Weights of a small transformer language model.
Size: 10 layers, MLP 448 GeGLU.
Architecture: RMSNorm before and after each block, no biases in attention or MLP, tied embeddings.
Training: a variant of Muon for these matrices, 140M tokens, 4276 steps.
Each number is 128 + 32 x the weight over the matrix's rms, rounded and kept within 0 to 255. Layers, rows and columns count from 0. Numbers have three digits each.

# gate: layer 7 MLP gate, 448x160, rms 0.194, rows 180-234, columns 80-159
# up: layer 7 MLP up, 448x160, rms 0.208, rows 180-233, columns 80-159
# down: layer 7 MLP down (transposed), 448x160, rms 0.112, rows 180-233, columns 80-159
gate180:131100145075100175109054068126128131132121079162134124152125112108108055163164100084060120104152126176126115140135135157170115185089092124165105126228180107141218104167106107118125152147057126136124121078135141102096158092118167097089092131
up180:118116141118189182116146162169082076100108167171128143144130117114112099093142090105119116154193103130108134098124184146153085141118161091109120107137121149160129151173087109112188131139125129135167081105120142144093174171116080102130116186
down180:090102150171146158104115090162115048110112109172073160096172147185116197100112149104097137139117120154100137158186158123107131172107119128178070113149094105152120148072115139145169108140138145127172147091169071094128165121151133043151103159
gate181:182095140170119122062185063149137121093071167157161078204180140108098116096129143185157091153088087120129106133163120131142158178131141095165137087113148156108126146163136144134145096090130123090133130085194147091181112074099086149109171115
up181:115127155187149088106126152167127143140143109083139171182143090110153157060118116141098097081128088153144098151111161172140180107181134122116142101126180114072144216154155106089200104174157126125078118059196128146091151105146134137111085097
down181:192197163144166137159155113127121076109130129106149145115132146148073147193070149121116159171106147122155115103162146150162112150124135086040094141151138079048098141130145135147110114149183122115124161164115129120117164176080133166157070130
gate182:115119103175124140152138145155134112160155138090070129132143146137117133113138074119145197128101105123113145106145145105099131167152125120084130134154099110168162161115155137096177114156173092118086166156128109110080181140082091156152163152
up182:095118133086121097151170113153119127144167140101136091228168082087091086175150113079185073135132108096052075156087111084136108092114120089193121132113087128110099166108106157074128135153138145182053061140099157150180048124156173131092141097
down182:171159124162122122110159156170062092191036141135102135131151140138058127087105115158191112124095148137196148184151112200095116115120136111024118150058087127095170076119136078116159197095106115204170109106066164110140102085113115145098121115
gate183:189137103139106100153147136176127155108175125124114143148136154194135158090141209117137089082132108090189104151123183083098182167142065110135049101178108139167099200107110161133079120153130106132067075125121148113114161173106081066147179089
up183:109136079094077161152115122102132153143156134096081138111158145209150100145099199082149180155215101131144178189120123135135163108102110142129082132091111135130143138090136174133099102126105146082104137155134120104135120150076118120110137059
down183:139106124118136093135144128134180071115095080117129148166177084069176168169165073152102129104123160134075161126121164117104139106155101202086150129137116053145112164097109093118180096107116102134163120120118127126117148085158154151137110196
gate184:141159121143133133108079172132127124131119189046064129130122164069171120113165053082148131074087107066106122110118156050100203133162153051154120087076168110197129112175120128049115078132116159173129118100168158078127193140136135124123152168
up184:138076114144115058100124081147171133124135132121125125145135184140186109165188149101134148193123090077082089131089078155172149162103114073130074117125093138140116117095134072098107085139175114106156132190178088137186135118144161084127181150
down184:106154137063102181133115152141099162134114140139132095119177125157168145115132211051150101182132115111128135150145113096185123130088149084141208159110122142098117111153192098169149131130089130176113131147122162149146143122122162113120104144
gate185:148085130148160046090112112103178101150111155126143146172070116064113078124092124104150179127171069118086184158157121053185099133109158120065080117169127134102078162104121159104120109134122108151136097114097095120123115102130185108147124110
up185:177083135196123055061059111175111101106136124108144119092155159102149140173073132116127164160157149113149241176085134148157134091188104117088130156158111158169108114118120096067086093187145146169148135165141114078146096115135057147120130175
down185:148171076122104143158131159118131181175115154098139111101121044133112096096124122213100116117097100116113080151118118131079154126158163135154120171129064151165179126162096125136133163078120103119155122099147121138171163186136147103085119166
gate186:150064119101178123101182165143138102174100159137103107178158140158187120185159097104173099111128181143096101165109192136051121119081112171168120071130145080184135093152194143139096111179101149135145082104140136048166141127115169120125148120
up186:191120107089127118101096156157184084158167146084116149175148093120124164132148153126105095064130150135110136098159144095199098133112165085109147104035140146145101106136134149144089102163121168149071128114075105158131137143126197151167079131
down186:095155111141119118146122132145125162125090126185104121112070135084166125080130145169182171144154107121136113169135124122064129153176099115098042100188121074197098087160105127141145149184135160052112140132151124155090130135102123117162106127
gate187:121125201074119126199133102145109143091133196120179168157167114108104122129145113140130154082058113125196168144167131113094130108112113152155137129160118061152129148118142156108123126053125135098116104140128077129112161100116084104112144213
up187:149127066058051151163147118169188090137153136120137115150124097124120156075176106131107119118099083060106134152150167130132125101116133154068128091112109139140174087171155162183035146152141136153163114096143162145112142192166128110133063114
down187:159170154146096142116112178084116073119123089211105079116110116170118072120189073195144122152162113124101115075121066162139138104178119131190147090115149179090117152128133178097137089173112129118067146152126059172138101129104129125160136115
gate188:057098159153119107093132102167129128127140133088147127108168121123120120119095163117137150114123122103143073085183127138121103134144187123120127097124092137120094187142115151093168084099159095122115144105157133056098094119106087147132139140
up188:172138134140136112182161114163174133130155164150176146139109125127107138131184097167117142155184152123145118153163110131155144170097077087135184092126173105146110138126147148150123163115098127149151072116129154061125131168105168153118143120
down188:070133170134124124114101180144141166170124112099078128100120144144175197142176153123115133200151101126137178119072161119095137113177151163099121111166139169156156119117155113133125129134108113147071116147075140162100070189114117101132142111
gate189:110083116104154151133064135170108154049096154154181068091139115082168143119194128114119122164108145123115163122154114071126111146118077161089133108136135124175145096182128123181112104226062128135158078126104134159203090106147086146112142124
up189:143042047091123143124119185115168137084134117093115110098067122107079145119115115183144164141147127066134153132140099089114066129125101069089120149110112144146093149190108139107157141122170096116139165102203095117121175174125120167152135161
down189:136116136094132166093142131085105167157162168130091146141076113115051105111107128127160128141110165182122094159135130130148080076131126143142149156150157115152081122150157151125182114172097084126120147196149142140102123098170147169129129127
gate190:133115123179112064138116137167144124138096170201160118185123196113143159097162130181159136150154162156176144175159122115082119156196128132185125071168132081191136173135110112154130175069175135128114164089151059153121116092116128140172086108
up190:164156152162144123148101133125125109149137180107125162124180097113083183106144145179167170185072155121131139070223106087119143124105131161127100105120110143118090100105212122090132093061130126097131109075148122159087135135154148138208150152
down190:119171170120103143103103112125133156155159120182167142185156125142117123088176128135199140117110142147103140139110145139099086119110052117102125126133154146113144165143095103121123153089173135117139157143107179122220125123111092070130117127
gate191:133161141112120134124093136117138139110085161151102145119130127092082157121154081146093119199140168169118099130107064131140129076121136092180063145122106122084106122100121101105151123189120178143131160098130136161098171106133098135140112107
up191:120134090156088103158107086128169122114103091105129107161134082153157153102120098127151170080097138098120114114177108142107149124119105096116143157184081128104104133123125090096118181138074165094073146138151037067086158107094132119093142178
down191:167135101139165158162099150126132165126095142111164123110118151146134144110129123163090129213149108178158095202121082138079134153125120132168094113108123143165147141119099148141089204161141160145133194122126169147093167122181096138143163117
gate192:135086124186118167114116115103133139133144093202181074126134064155164151130146146206099147138110142189138120137171070110130158080173155190146091113072180159131188148118118165115077129104119174139099084073124112122178197103202070151182109117
up192:157129143174108173126103115131133175100075106113135081188179130148151089183121089156159183191115103166124109150120164164122093133115104103145164134171204186159129102134119106133105149138144162188094140122144147140119193121142148114191140111
down192:127147135196115142177175111130173122122158114107140117175127121155115119123113129092148182085198115130118111096114102111133174123098172092156106148180179152074170148155122088094144181201081112103142154176134134118149135135097104179164123079
gate193:156125093104148092092181063114151050150164157087048133101118157089076079060166138103074108111156136179087183173145087119091133098174116171087079095071106146120102157136059107141125102165121097098114172119158140134149204181123095100074116130
up193:101111172125127078162129082169125083109162072165155119117131055140120215100118119185137129135137120104111122132135114107133098112134138131140149112122168073104159092137179076167104057118104054147145106113113120147116111155105158139127148170
down193:098180152110118140134092156071154121124119133087146110155106083127145142128076087133116085158133097118133102092171132126117151133113091089116168106171149115105131130077121098091158120110141111119131120072126101096121178130104173100111127089
gate194:098158154133147143151129111114066123176136155070090123155107137061157149140110112135162126123127150100127114115163088213134167126144038080160133166142102126115156117116137182155189109173159164089119214121119207130160161107124116171168151130
up194:123152122144095147135159117124121151132102049131130180145131140068166108126159175127128146124141084097116067155086087197125166086110097197189064108143081222120163131108146117068214158089173154135142151111173122128180112140156131105105118205
down194:110137042157081105145080132123141111147117170122114101119109109122145163169112108208134179113161183075183094120180121211104173116149141137171101145122150102086090091159143109120154112111196105095193176151132121152105106112071065122178123123
gate195:160122084073173117126088093176136118173103150134093082096097115145170091142153094107116171162153156106130165132131203086132079133196140116156102103185112068114094115142111164193176152113156146113159121156126117090143157094105119149108155154
up195:115096130077171074115116167102153176177189147152107168156114142143159130152193100122116124162110114069121105074126119090175097126120167117090126105125095095128061142129147170115124107047071116140112101149092141164160156159183093123120191128
down195:152087086110106147148127137165156103131104147093127079193091128150129169109084141094174119187114139134133141152094123165099167130133150114152052099085135105177142113092086136159124169128131088161154115131109124103156124117083167151054126149
gate196:129076192176153100149147106115145134106082128147151169123107116125113163137114119119121093124081094115117186079197072138125157098169111125120128140154174179133070160156142127076170116160131099127080160107172123142111185122168176177124161141
up196:174131122125153134180154103133078084144066114170109174120182144162131129098126148130152159116154111129132161106149158137094120122103133095077164160103165132140121164144096124172086128149144157106101102191151117148174090115145130099141146076
down196:062126174182133099084138144112104102078131100077109142170134137130145146131100094143113161132120159150117085131092145168150127131163126139131187168166053162191126118133108145135161148112088103116164134106192162135134142118099075108150119099
gate197:093160113141081111108160152142133076160132142111120107142174126159104115143078141109051110097135098084208132117163111173132073141110181113121084108127183080112165123183105134126173126131183115117135168137120149068135134084145182095073078050
up197:103075142160148112199085102069135145107142130132103134129107081114104103163171096182107204175135141167108108138138096141129121138130105037114116109191165130146100145105138089183190087094118154184127160150156136155140165124088169131095153096
down197:135221076133029113068119120102132098127082103132130100132158141167209098123148152175082137134102139113113150145140146077110166153153123128180101110100073104118155175188095060114078122145098078163158092161136058162141166180156164115175087171
gate198:113071107087114110084130129126119127140118161157099151140048162115148130069154172131123173101179146094162093079099115152112137168150083146183130125191095163072184168101109077147072123143206131202117154117127147179154128121111080107178088125
up198:094132177111116133108159154145164147160082161141143102144133156092107146168114065076125110101092117118121134129087140186148075155119092169151181098136170152148120144136125052147124121194104115085101189104127123086163183156111099138130107133
down198:147119104148143110117120112145102195067095122114098190178130178162173172123131145179064126115151083186094120140146113102139124159207113170100089120119104129159120117117123181107115112108193178122131107130100115152136141144123107096105083160
gate199:170152154143126165121119121090122166147149077154090050166155053115141138147178150105136104119136149068125128122155108128166085108115115163129132140122121163167141122083136148155112107151098116131103134167171146075126188188100109147149102099
up199:129099170069103119172175097103111183097101129050122151119126142147118079116131149133129192123133163081119114107140165139136180138101101196096119180138162082092121132085128135175113104098147162137120102119152132185145159148087084115117199165
down199:146121085142143138152133060183150116127088116095145130109110179153119165078095140122204145153173122119112158106103115158134150119133179143191101170097179097089111141128126145141118102093107123108081154154132088086077094091148141181111172183
gate200:180150069152103065132104136119136113116173171110145080123129132124228228130146166166099109117162140101102126171103140113129114147171084121207135101128079148127102099105137159101127178158184138118082129118117132116143121131139167111167134160
up200:115144142143140093142115126139155128174127116091119131189114159105132134143150155038141137127052097120153105149124148173131124055127106087120181158098107080103134130051114161128130079197114124188196108141107116076100095154092156105133141164
down200:178131142131060101119131128152191144120151092091045088176133128099130191107184162057077106163146153137110105165124112133099143151115114131211083092164105086201112171161135137079180153131176130075163108127140119094134097158089120112143108152
gate201:107150119125154152129150098147064142134112082084122136163123128092150109082150108116125087140119103101103116123167139133151110157120145131166012072094124117131112202092143086159146143108075070115167105116160191131065111108063082084162131127
up201:144120131161087071131131139085131155109112066123137107088150034137124170170138125076168157177096079107113147089143152145106110139116135157096115102098189142152080070117147164155150099132133132116131113175176103132139060126091078128067139130
down201:112149091140179131138132135178104155146197096071094131156101105120142116100141113150118128101183123102159112211098094157128150194130159131130088155130091155115121150158118071135076135154149105130084155110107129120115103097170190096192166130
gate202:152115132111090198144131159128090140120125100130082119173183160147145114102154101079084184133124107093087188101130176112125139094110139102141167115164149123112127134180177118186141134160150106157117123119165170099139164170193123080187157114
up202:122117124106118135077101081103091138165109131119094168108159191176187141080135095158165111104082059126089182099149084086107094089089107142153133105175142151105149236130133099085160075107137127097120095177124112102123110113149121162145146140
down202:152185167124086128146119089100161119058157162146161170117138075100142159155068090136141151170150122157141074036190199073140148110127095108116160146161111109213166176096162125147131171144101139142142134139125125188200158155068100130149117100
gate203:115177120120174168136063068127101152116089139095151129127055118146146161155157127130137136118196104135138152078096149127123132087119159158184171136108131112116122092157165109118179130119097107136067098169125122194131137151121125068099146087
up203:170097174166133112116112138128135050147120065109131125117130128096151148088119092149174077130161096150091094117110126109071133156117131135198119128153145086104091142139134166100083104145122135105134113147113132185147115140069135134078123101
down203:119182076104097170095088122166130128142171178123139153206100099135136108156098186089118104135162123140069072109160118171120162151103163126140174108136133130123114118121083107125144108052123112123165158150152102172184097127179184158101148087
gate204:157154209135143120130121143080148156111093152150095122085150149091103119165077054177118111156114157138129134126076145107163089150118132156120117089188127123090197154168152159141165075106149126125113124138114118178087136084129105122092132109
up204:046086114103164166135120150098168113152132156111128118131115197165105108145192137107162142130148200145110120078125106135119160180090071122150151165120153157154138175122152152151106174123151156163144128124147148133045158136102140163175165120
down204:198174153121162130165128131160113124148125081155124167139160150071091155125125134128140145085154082154127122092154069108158149133090154120132113084100112134085158095149147111137174127156152129080126123175128105153173112154157124123133106131
gate205:129172140063187088113072137118155133137131105099141117176115150168088176072046127107159141144136112119094166139177132076138186170106177100127142154162153132110129152136129156128169088107063106116099135142175168148078086107182141118160147192
up205:120150184109117171090125153130173150158128099081104134133097078132119148114151121114109126084086138127153121113151146115077059096135059075146136090100188127139128149109105125155072131142175116139176134126132107142092129151136120187177170193
down205:139129155175200141158131134186134111176111140111162117119136130099165142098129123153133175105107162141104105154072089142169152175129140160104128140163159051181142118139121146167113149146135141206100072101100095127143128139136115136153054129
gate206:212114127159164137060141143191165107135145123126137197173138191094150109134089150121103134064080191127198088104126124134137198168058145141097199142119161094115123160164146136109154137143046114124092114086151106147088110103119150131147144157
up206:153126185195151160137192087143077151139090112138147140132122153137117150126079190150146139115125161119144096112156174132164140153111118125102096112115159158102085148077150136107127137124109109156115136045125159128139082133144132147197163141
down206:160096135119157087120097114152148148138182166121074213145089163134115105180125089147131170123142156161078110104109146135162109046082129086121144149092175130087108090105122134122110148164077143164093046156164082154163155174069119088192133124
gate207:121138130095181102116119165057131093180100073129145138107154097106118158140153104118088122178100096131117149105096105105073140146166073071141179159196127103135179170159140127143147166097152101132139069151135129119101078098125185097049145082
up207:138156095142106098161165152128155118093113160127148145109126122147145136160194144071152101104113164104134087112093134111128165097082182131175093086119106188159154141184141126149139151093069116106136125114178100050102153094083139093162083188
down207:093126133132123154124135190101165079174150137109143077141098130140104136140132173120129145140052115112159226162082126134081147133106135139110163132095168091175090123095205156104124131158150181149130127127101126142146138089120097161138077109
gate208:188191134176176141117149169056121119201117143185112110127145136092114111141123154053041076096093138176102089140146125115103112093083121121153093135171092122166090129124080106085154109163135146136129105134109090163121133191131083096111137122
up208:131140130165179094143085116148149153139134113069156120136132126172133113169178083084102146122189190106147147150139122151117101116116149086158160129159175143072157112150148101153146110157111112143169156100141095133100094076118172204155151126
down208:138146117091131107098110102104101128130069147165066095071168129115139134163160171163109118086069092120092104133133149103152166125143205108108118129064101080117121126139185131094061156099139107174085117132159085123165124117156098124096131134
gate209:099054082144134131107186126142110174125168160116111051198076113148123187092135112157159110136138057115098184122121100146116059128152106092137091136096081178132097125208139133108131114155138088180103088060111152121153094126102132139129075170
up209:132102116162157158070106113115164128109123113192094148157158128190162124085164081137103183153133139149170188131102094110141103150137106094124151113095104125137123161151134094126119157089098124119133148141119104064131237182107092154185133129
down209:132167099081081072155133102064104077113125116083158119121101116154086056142138170081171133123133121143098114141125136131096139149114070102090129189182097161122104126124150135054127190081167117142166157117088118147137140096076070120101092122
gate210:173116163180182135174180169122151163130147121130137191105137148156141164151171118149154144181092169075171143108163133133139128134118159120153116129168119157090133150161097134101100109117076100127054110109168166118105142087114118086154151090
up210:144107158115133112122087110110130142164146117094082093143044105176072149166123170093122153158124110126162114158100153144163075143215130124122110146176138188150083061139115134129116114130187133181104150148142122161152106136142121164064153155
down210:097078079105150132135135089144117114159130129162155106130152135076161116111079174165099146091120081122157138142105099117111164068118134105129110067097104193089145071008124123159105127107110075095100139143128111149125120136164148118151133160
gate211:134162141087122115125092053057149129124124143126088134123076077087126116117113118142061091184161078132136191179096082114156131154125126122081169152127141126094112121122094144173106111135176109142148134157136130107125114107148144058128130130
up211:134150113164082187051163087168071087116196097163109105131115094149175136064126153141098147153138135081151138100201148101099163113115101103129148113192097064117104126097157151077137162078157122131108101102092108122066167121108108165172061109
down211:112137154117130126165123099165105091115116105116133149166147164136073172109143144129122110133134145153075083110098103125119188188118166089100197099091139188154168133148121133138123135151105139075112103092069082249104087104119132130148111094
gate212:152146095154033071144126123141224160119122137077126130122162162148164175082114102109097199153113126134144152150125122149150058115145159136116098127141090120126084176133142127126097176118148135119137095141117141132111101117163111101143143121
up212:155142153110132109131116150139080101151143146160100084119144142066129066113131104171165111132095095135096107134142148198164184190103154092158137106163174168069170109139101146109157097104113124146144120185154135111126141201072107130141187121
down212:107114145076042150159136173157157105163157125098100123157122141185121107133122129129112116032187142121166144085148110159201082105122140157097153102137130121166184083228109108130106166165126130111092143102089134125091125065119099178095135114
gate213:181177161158087109143210183130155179182117121163145139145089155167091132157144135153092136122092092117156148152119162091169109109149151161134114115077189144104159113108084109113113124160159104132121144137136087130119117101119147172129170093
up213:122102143134099149076153174163134105131095181091200081096107140103144125119158107136107096132144172100123172126142142124122151199193139119139138165114123154066134103154123131174128068163138166132156120160054094095139107161132141155156126115
down213:088106118130145122102103059090173123136100073098138094118173177107137161117150116161161142042148142150091121119081104157120146129110124100136121224116128165153132119148125149103118107064141081088094115146130154095165190156124093070144074132
gate214:141157111174064156096084157088146101136125096180136107141155177089080105142174133123149099185139135142101094129101130176121186138166146120123090114112123176072101143153103123124148169112118114109157080134154132097135104120135080124145103157
up214:153117100095131105179119138167112130134205113126146060142127186115132083162140169083140137128109172044088116113160121122119136094150136120067110127133124138116122103182127077151124115146095128138117090120159133151159126103153137155131114133
down214:126120146170094101141168060087118106136070102142095159115086157151078098150109105118106171139109125106146104096134133167148125160111114120154119110143205131150087189063167131158125152068154096169073158141129129135082119130098085166113106136
gate215:124153095106141107143112162180176074184099118101113116166128146142073094109132120154129115110126150077158112137124143099140174142109166152092141193162132078138106097107172146098149125145133173061144151088147126133108183085184056118198117166
up215:125166082076118124141126120148082132145165140060097138144172145105115137093086114098136206151125094137121101105057120111133152157091131078108124117191128093104164116162090105133148117108186034173154117109143095121146141164128090122128208082
down215:126152100119184122080126155154120188146134074151081117107151139124109133146170166113064119137172102187149166127145118113150136135104129102138149209157109100139107086146061175080070110065133173127088141207133112217149113111101146145113105138
gate216:142083133115123181119080169150139131193108113152130084113160157142148180091148085151171112127080123172106121170164107154133121123140170114110128081054193175148123181166166193082140112125127166137090167126109174140149150167170153130148124102
up216:082191182127191108139081145179159108143113139150170125138137158150097148111098122136151135080049157137151141133132200140140146108106152127176116136151088133098107148158147189124158173162140150124146118157133118157048113166085155130143114145
down216:127123138145074114183097112142141055123161035133126076110090199090121136077136142152119139118121131113082096145109104134083103145168163088140083123125122083152091164160103108100157102120160151099151136099123142185117110082158112104099129163
gate217:118124107128138088119101099103150158115092076070150095136140096122093135094121115120217191092157104179097114104119080099135141115115146112160150134163207117133146108138095130134198112180177118167082118117163103054084159174111130160152077140
up217:141113112163136135122109127092116163119178098130134120103127100155188064091096069178121102144114084148104065127082133141167044157127098130069129076084143119169095094101132091138133162196201128142069112155162156072128132093111148126190145154
down217:105126163164147162139127143133137107166116140138105151087156168080143124151132096127105139097224147045158125154173084120117176105126091162141132149191150149064227136136140101134172145112099112099220094131136094156090128106100161143143139108
gate218:137167139089179118045132187071138119128144108177100087064114126104160127138128110133118122161117112131131104107094178116174094105153110131122122083119119090137075127123180167151137087139108100153111118114095075172125121147114118110043095161
up218:088083182154132126108066118131097130104096199157126116139089084144120148131114123090131088152101100092132073155139114180088120131153177116098047131142092083129131136111149093082086091146107162171183132070109093139093099140149165146172086109
down218:083155139110088148191100146168069151126130110139109122176088136131140144085110164094112110067140130091095134205201062098079197117115160151164134158065137116174133101083087075115159198140097135090092113152153090044162109171111175093133198170
gate219:128141115125129151131131125143155168129118089116089105137117175145080139121106171080110128066182130139140134147145092112086118069110187173157123158155041107148056101126111110162066130144157111117116158152089150167114087105142130062155155101
up219:135158088118087106113159144165117104092106116110139134107168192119173052130135165137086112130155124094132107139121133054081162092104143169179085125105112098139059171102118093197088151123124139112141185067090140119152144084109111098116172130
down219:162108106153164114114143073079130132133127125125130119125107102126125149098159082123134119115098153166114167173178191160151070140155075122076122184050094099127143147141186143071176108125138161105134078109139135094139115102161113163175091149
gate220:144137092127093089143113136113120137093140097145187080166146107128133130120079134076094127136077120182161127133112162087085145127133155149046094080166129134063149104160082170111120209166126148158119143130139106147101138143153080145169135100
up220:082181135082104121135144111094151172148191199168176102131207092092123169096134099085117116077118148145062150118140047179131104071107163132185153118125121078129136094133130149142129100155115090077102139154139172142165145177102119128107179115
down220:146106112160130147107152086171119115050089174130085111088080084068137143167132150152173134110198168077128110095120151154140128108068099097202139124103146181160155155109138124102144132137152109078182139156094137087106120148090155103096144142
gate221:165124148135109136152103058168177120108127153073138122140130119161135076164170136111118096159102127142140142184139145097198084092152116187115149105109185106163094127181156148079123115160091094140107097118111125153106151143123141093130158128
up221:142158136161112104100110099167093066112110175121111117153167187121126180139164135080094081085128131112153107168110099142128095150141112090146128142158108141116124155106179136127058144139130140123067093148168110113138192112089121089104171069
down221:093085113102125125176120196069167114118115094151170124116143123150149123147153149147137176151160087087119153127124191135160137152126101189119131131121092118172098163113129119145208087114080133143156154129153170111119128165097128154146145209
gate222:176107139170145108169139105149140174183128157110093128142115142136123179128119069085099138135125091151154095167133175125106203111107096143093081175113165088210135151127106070119164116138144122149162148087099129129156109114129085162120136137
up222:141101156146091116132103147087147097077132173116073145136063119104088101129132107115184153154135082129115124147103104162133150117117149100195145188150145103124077124143127114117145156139155135163135052147126130078159159129110118162109146123
down222:065186123114150170113103122089065129121138125121150114095076146166122092160088121134170072161145064150084091156161125131109143096190101137100133084101145165131096138133138126113128140126105128094137137105139128116037092100074074107118184171
gate223:086126070135140148107154130116124114180124121149132173135151110109150132180164105151159176155137163126071124117103178183177171228108169121131137137173116106127167146123082174126119153152132106102169059160139181134159139128099104145180107134
up223:089122115127050147130114100109183125126127138126139030119119085068143122132146089136082084157181127105132150111142155177117143094144110095127119130123120120121095147108089130134082124104109126071090091164088189084191143098134156139124149148
down223:109101172113148077108176150078114094126128077151149109115115135181082125140155128103159161068117076133143088126098127097075099161126155100096066172098128197141107139138156086101111139131132083168137103125079121136107104089072119151175142139
gate224:113129173122102114180101096069118094175143109156127112132139154076076120137128081103172131144082144111137177125128129094089114095190155120186087149151173111148072148164090121118164161071212132118113102166179050126154172112159147173060142173
up224:127170075187157081140112093120136182107112146110155149142111144175178058117171124137143107063154060102172120122143100164027116105147197108154166167176118093152126148187073115183165071105095092076152085099189071137084126105165180188158107123
down224:182135095137130151194138147140075132113120209092153180163052135142141129148088091108133099134098101182055128124048118181113121097174121131138166168131115129143125104134046160143145110122126160080123161144151118172071147122083088140118126090
gate225:131114138157072093125133123112108110164133137146137141154138103074079092159108177100102137106155226127167075153142199152128200139102123128168143162123177163091116103194189128131128134162176127113088083142127133112137105161101164115160197171
up225:147196121095133159132198133146114138120104027130108102170059148137112131021115168130121120100081162146083159119107107099154163129186093096109116105106146164152101065118193149093128113105090124104105124121157129094130098152151153120105201135
down225:102090063173139118171138093129166154129129174145146121172182099084111143233146107169133107121158099118129092119156093137065083102114144073123152103092107142136131136142104103139114101173082143144116155149124131144066120153096105193148102150
gate226:094098101183163167148150114113098123138143159125080135142168131132093101105088031120110147177139139065127091094124110195158124079133104118149207101123202075145153140133078146127200146164094124134108125123140172148163176103129068096060123150
up226:100131092102108082154087185127110133107109147125121135126115119179190111154118141064166148112155132110092185150112095120109117136133100109143186113144165132102078209167097193105112115142143096110123099057065093152140130104113128164103145138
down226:077140070131124145157129123073128194141076127104101139113167063144118156174106116148217074137146133089137077154065171127185182111118124131142140119122134143076148078164086095123104134074125172098133184154106144162137144145110091146160143140
gate227:102116141111144110065073172137142053098121151198088114135126101145058098105173062145101098122068131107090098147145075081146100113108132141149163154128134143151114125177133075200134115094159097090097170175109113129152106115100149171129052084
up227:126073118078139125058209117096162147193133123183151166109072152124125117103109146194118158122132075129144146159097118139144115139148063173081105086158094140125111136177150114162171109101150082087171112133168144135141128133116091198117102132
down227:152145136129060150188096109121143145158094124135076079204112096153143111095138116118126091108100142098123070099151104127121140088143158157172137120097086133144150095111117095083093138131129082095061118162133135174135127130061143086137136081
gate228:137101114147124172086101135055150112155105098131136088107160134112125162135098113051120139147132137130150088177124118143149088113123087120109130131106099145109074117132097125132098074155138164104080160068157134117136120110138131118115168168
up228:092146102134165132158118096149194120128137083131135136062100131148161102105119109098140119099122139111111129161111137174168151175170103084127124142132062087082179127185124126096091175121096123153150095110148125139106132118175121094095125133
down228:184069153092121141129136180114143163158087174112131092176066139123086169160176122131125127141100135147142129054140108090120080157083175178123144080145152125119105136152100107086138137140131133125089137152066088104200120140114158149124170169
gate229:117072166108117147100131128148202068113130108137136146087151172138129089094087133135122112142082105159117156090125156128111152110109105138088110127147153141046104134153148180106169193144133124112105125131092108126117096107108104119114091139
up229:057212139152123118135091106112137184132188123077120151174125127150094137148082132157150095126101156176118173133132170100099181211104150116141140114116103126185150147121136131168078168145120131082137115118169097129116133103111104101088146156
down229:130120094080099098096101126123126103114103149140098114078110151139134158049126185097104113110147145123108089153139117131134151069106101141093083095186092124102124113134135166137198097126130140152117118090139134144073091108119131109099137123
gate230:133132155111122159122100133175147156150103087062151142119187136137135163142119168123135099112110076141124144185176106130094129090161074167078088124108163147139154151173096170133088142149149160067110116074110135144157119108128118103154100137
up230:094167191141130077037074147075138159101070169152192146192155138094068112130133099132120125097099120137121166186127095131130125115165103145193126140126079150189094157146099188136127159180139141082147123104092129126075151105115137208190155153
down230:155141115130136157172097082155131101113105191071131119116179157182140123100131170106115123184119143121092114197087141094089074136129124078102121140118147041149140111170207188141136090111111140159066168102076160100097086096168099118082120190
gate231:118138150121066219097099150103153091138124067130147120152111082107112199081097198131136130128110061100100201089061147121079121135069086139106122119081105168081159171093133086212121158113106099103151094141150120093123155109107140096125139188
up231:063106156129092143145155143118141088140154165129161094117140157167117156144118144133148187087115103095218136160140119139123120136110136138082122090159138120121117151132145101142135130161126155110118148092125127132089181176146156117143125147
down231:185176149145123173130091132075116161052067168091111204104104084121137107091060104114150141076124116144120115099120147129157142132123084114116108089102130109083171088143103130139140062118127122136147118095103126144100168124133149186111099166
gate232:113165177113106150137135116136120099119100109141090122129108140114106124120131163145137108168162093138108110143143142122082148134119106164094104124149146224154112103140137184156117089123167117143128131107143133103150083111118154076103185162
up232:155133146132146089135109186111163145201117111179125143132127154147107133134154107118149142145176151139101125111051105153120087157080136099092143095159119150139099200106146142142095136107133127199097117151135141109133140121153094148180123163
down232:082107122148094164140151140121112165089152112113145112064123127074133145124117137092099107097092118091140102146164120122137148098132189115155103147117174133110189062180158168117117140123136112078138181144111106158150157152074104132129139088
gate233:130123137115114109106099145101169119120098117075105055151187119163138120139123148142184144142132106122129096151075123157120125084081161130092107132152107137085146130204083184155135168130120103060204177123147086154082110105134150193131123109
up233:136152110148144154097104183125147182183126169099162151114113154158163116173092141127116174155084085113125086119115165154153111127144175068134092124158121166091193089138098144127142100131130125182124149181140128119187060137206152102154157103
down233:117137122106079181132132107091154148121188189133190198080135119121131087136147140145146101121144137140125086145191161133160070069082134123100146118120119143132132143131142133163145099144162152132090115077134113178121156155179108113151109084
gate234:110147136116159099123096163115031083079149169091099108136147107101115110061169153123130133109091144117160101115179082082080134143139126131069146160129156109093188125033110119132157158182100086145111151090160122209116130104126102128079150137